Weights of a small transformer language model.
Architecture: LayerNorm after each residual sum, biases, tied embeddings.
Each number is 200 + 40 x the weight over its row's rms, rounded and kept within 0 to 999. Layers, rows and columns count from 0. The size before them is the row's rms in percent of the matrix's.

# layer 2 MLP down (transposed), 1280x320, rms 0.0476, rows 893-914, columns 192-223
096,126,195,163,212,217,217,224,223,169,181,205,92,177,201,272,174,136,213,224,265,184,188,194,267,227,277,169,297,290,208,200,196
098,156,271,188,167,146,138,183,205,240,216,150,203,157,202,224,296,281,226,267,173,155,261,247,165,192,174,263,269,235,174,188,278
101,239,177,200,187,162,171,219,166,212,181,253,177,207,146,237,198,118,190,221,148,314,119,235,245,231,245,281,128,186,159,181,158
102,307,262,185,249,158,138,222,192,239,148,217,177,233,241,176,180,180,142,293,229,160,163,92,246,131,179,243,191,225,238,190,198
106,208,182,229,152,298,258,212,189,208,180,156,147,194,221,240,185,106,196,172,220,224,191,179,166,188,145,174,211,270,204,169,185
101,135,182,178,221,191,210,225,181,206,202,205,250,186,212,156,224,235,292,190,270,205,221,207,134,244,164,149,230,170,215,224,239
101,154,193,178,244,254,159,197,273,221,198,202,224,251,159,144,244,197,142,206,159,209,279,184,211,146,219,161,191,170,202,237,263
094,210,185,79,224,158,271,221,211,227,203,181,242,203,159,184,102,95,233,128,228,235,211,225,285,209,187,274,144,223,175,159,143
103,170,305,161,239,219,232,153,222,197,191,232,191,161,171,250,206,174,248,224,206,192,180,175,158,202,219,164,138,219,230,220,142
099,173,231,146,193,224,223,148,226,250,222,231,182,257,152,168,195,250,171,183,270,172,228,263,225,180,159,227,197,239,201,207,189
095,235,276,226,192,187,274,187,170,180,212,222,221,202,208,175,181,123,185,205,311,226,222,233,163,174,237,234,273,132,249,188,244
102,171,146,234,232,215,171,230,184,290,201,184,207,204,191,149,129,212,224,123,182,191,296,298,223,271,209,232,205,154,204,221,190
099,260,228,232,200,174,157,128,198,250,212,186,207,172,229,228,224,202,318,208,189,251,192,260,221,223,241,233,240,162,206,268,179
096,224,152,231,197,197,134,195,253,172,158,200,190,231,218,201,177,219,199,167,235,152,124,154,200,253,113,253,84,190,241,219,176
096,166,177,180,201,132,144,237,203,153,191,207,99,229,200,192,218,221,186,161,196,172,241,227,160,223,248,207,202,219,208,126,225
107,189,184,184,192,141,210,163,200,221,202,128,206,197,219,172,158,224,219,221,227,283,226,184,172,156,172,171,203,156,210,189,124
103,199,201,254,150,211,202,194,189,260,165,188,181,183,215,179,193,200,178,240,197,162,262,188,184,263,145,272,181,171,214,152,199
103,254,183,214,261,170,190,224,153,208,229,189,184,210,144,184,182,250,219,119,122,279,133,209,200,161,216,180,282,190,221,172,232
093,239,240,223,182,202,230,156,158,121,181,215,236,201,165,213,230,205,198,257,278,178,164,131,156,154,237,150,184,148,153,241,207
095,197,151,202,247,218,170,206,201,224,269,242,204,112,149,199,170,182,208,228,203,256,237,181,208,167,231,154,190,286,182,237,204
110,165,262,267,173,223,191,275,235,204,181,252,125,172,175,185,179,186,193,239,173,165,185,285,174,199,184,234,253,241,160,216,157
090,161,198,177,211,229,215,136,201,212,253,232,175,199,251,229,126,249,254,199,236,114,189,249,163,182,236,166,96,209,182,166,150
# layer 2 MLP up, 1280x320, rms 0.0505, rows 894-914, columns 192-223
109,219,203,148,192,244,204,177,236,168,178,239,279,166,215,220,233,203,195,220,195,189,108,226,188,271,272,167,182,185,225,197,167
105,150,180,227,223,197,251,170,232,233,175,232,189,187,240,178,154,187,216,218,258,204,223,187,221,181,172,174,202,199,212,190,262
099,239,177,251,224,189,236,227,189,145,210,236,169,224,311,186,213,166,187,159,148,177,201,154,75,217,200,217,214,178,132,195,176
101,229,258,169,195,236,149,167,176,207,225,248,235,129,174,224,233,179,256,243,265,222,186,150,173,156,253,191,166,155,216,223,191
104,184,174,290,205,234,195,206,183,223,211,253,147,193,223,200,169,152,241,253,194,224,232,244,258,154,259,198,173,111,129,147,297
091,206,294,226,228,192,255,155,217,145,221,100,128,205,271,140,186,160,222,231,200,196,158,217,193,188,157,188,202,175,224,194,134
090,174,261,236,268,264,86,232,159,207,201,258,132,189,229,115,169,234,280,176,227,140,212,219,130,205,217,139,223,155,247,176,225
106,206,202,227,229,191,251,199,173,223,182,170,199,208,137,234,202,192,178,209,200,243,194,156,188,208,250,210,191,234,192,206,240
101,220,279,171,191,194,162,147,177,271,172,132,220,144,163,186,302,247,183,204,170,267,190,205,182,203,224,159,162,244,180,134,142
091,177,246,286,207,165,201,232,176,237,198,194,233,124,256,219,179,232,208,269,265,175,128,196,244,155,223,291,257,239,257,197,223
102,210,222,160,250,198,165,208,243,212,239,261,290,153,119,174,151,147,216,262,241,207,261,149,193,246,232,130,280,135,265,180,241
093,236,122,157,220,211,264,166,174,194,179,178,209,195,241,240,207,173,190,172,186,258,189,158,173,174,237,150,245,184,223,163,223
088,201,217,227,215,228,236,245,192,251,166,206,195,164,181,195,187,194,194,212,135,158,262,198,185,200,257,178,205,250,118,191,212
099,232,276,166,187,193,154,194,152,210,175,174,290,140,226,182,231,185,174,275,276,192,197,198,222,195,147,163,219,190,184,204,213
112,241,159,215,204,135,188,204,188,202,182,120,274,181,201,162,219,238,199,132,239,181,215,117,188,264,233,193,265,164,149,172,229
109,197,161,209,150,217,265,130,189,224,213,198,166,169,198,191,167,180,176,244,200,229,159,237,213,190,221,224,256,236,106,198,258
106,228,220,149,120,145,200,206,137,251,243,198,201,180,227,192,163,213,174,178,223,134,180,190,206,146,203,224,249,234,197,228,213
091,187,204,132,179,220,192,184,286,153,202,182,268,253,244,192,268,217,223,192,181,184,234,184,92,184,256,267,283,203,231,242,138
091,223,248,226,215,201,170,119,203,234,190,139,220,252,161,188,195,206,225,190,183,161,153,254,198,240,223,211,216,145,261,213,106
110,91,166,216,250,192,251,177,215,179,170,146,275,138,239,154,230,304,216,239,229,202,263,199,194,167,194,219,245,173,141,225,183
080,232,255,204,211,167,172,272,177,206,210,232,253,169,255,237,233,178,191,261,162,294,146,131,194,108,199,255,205,127,147,219,191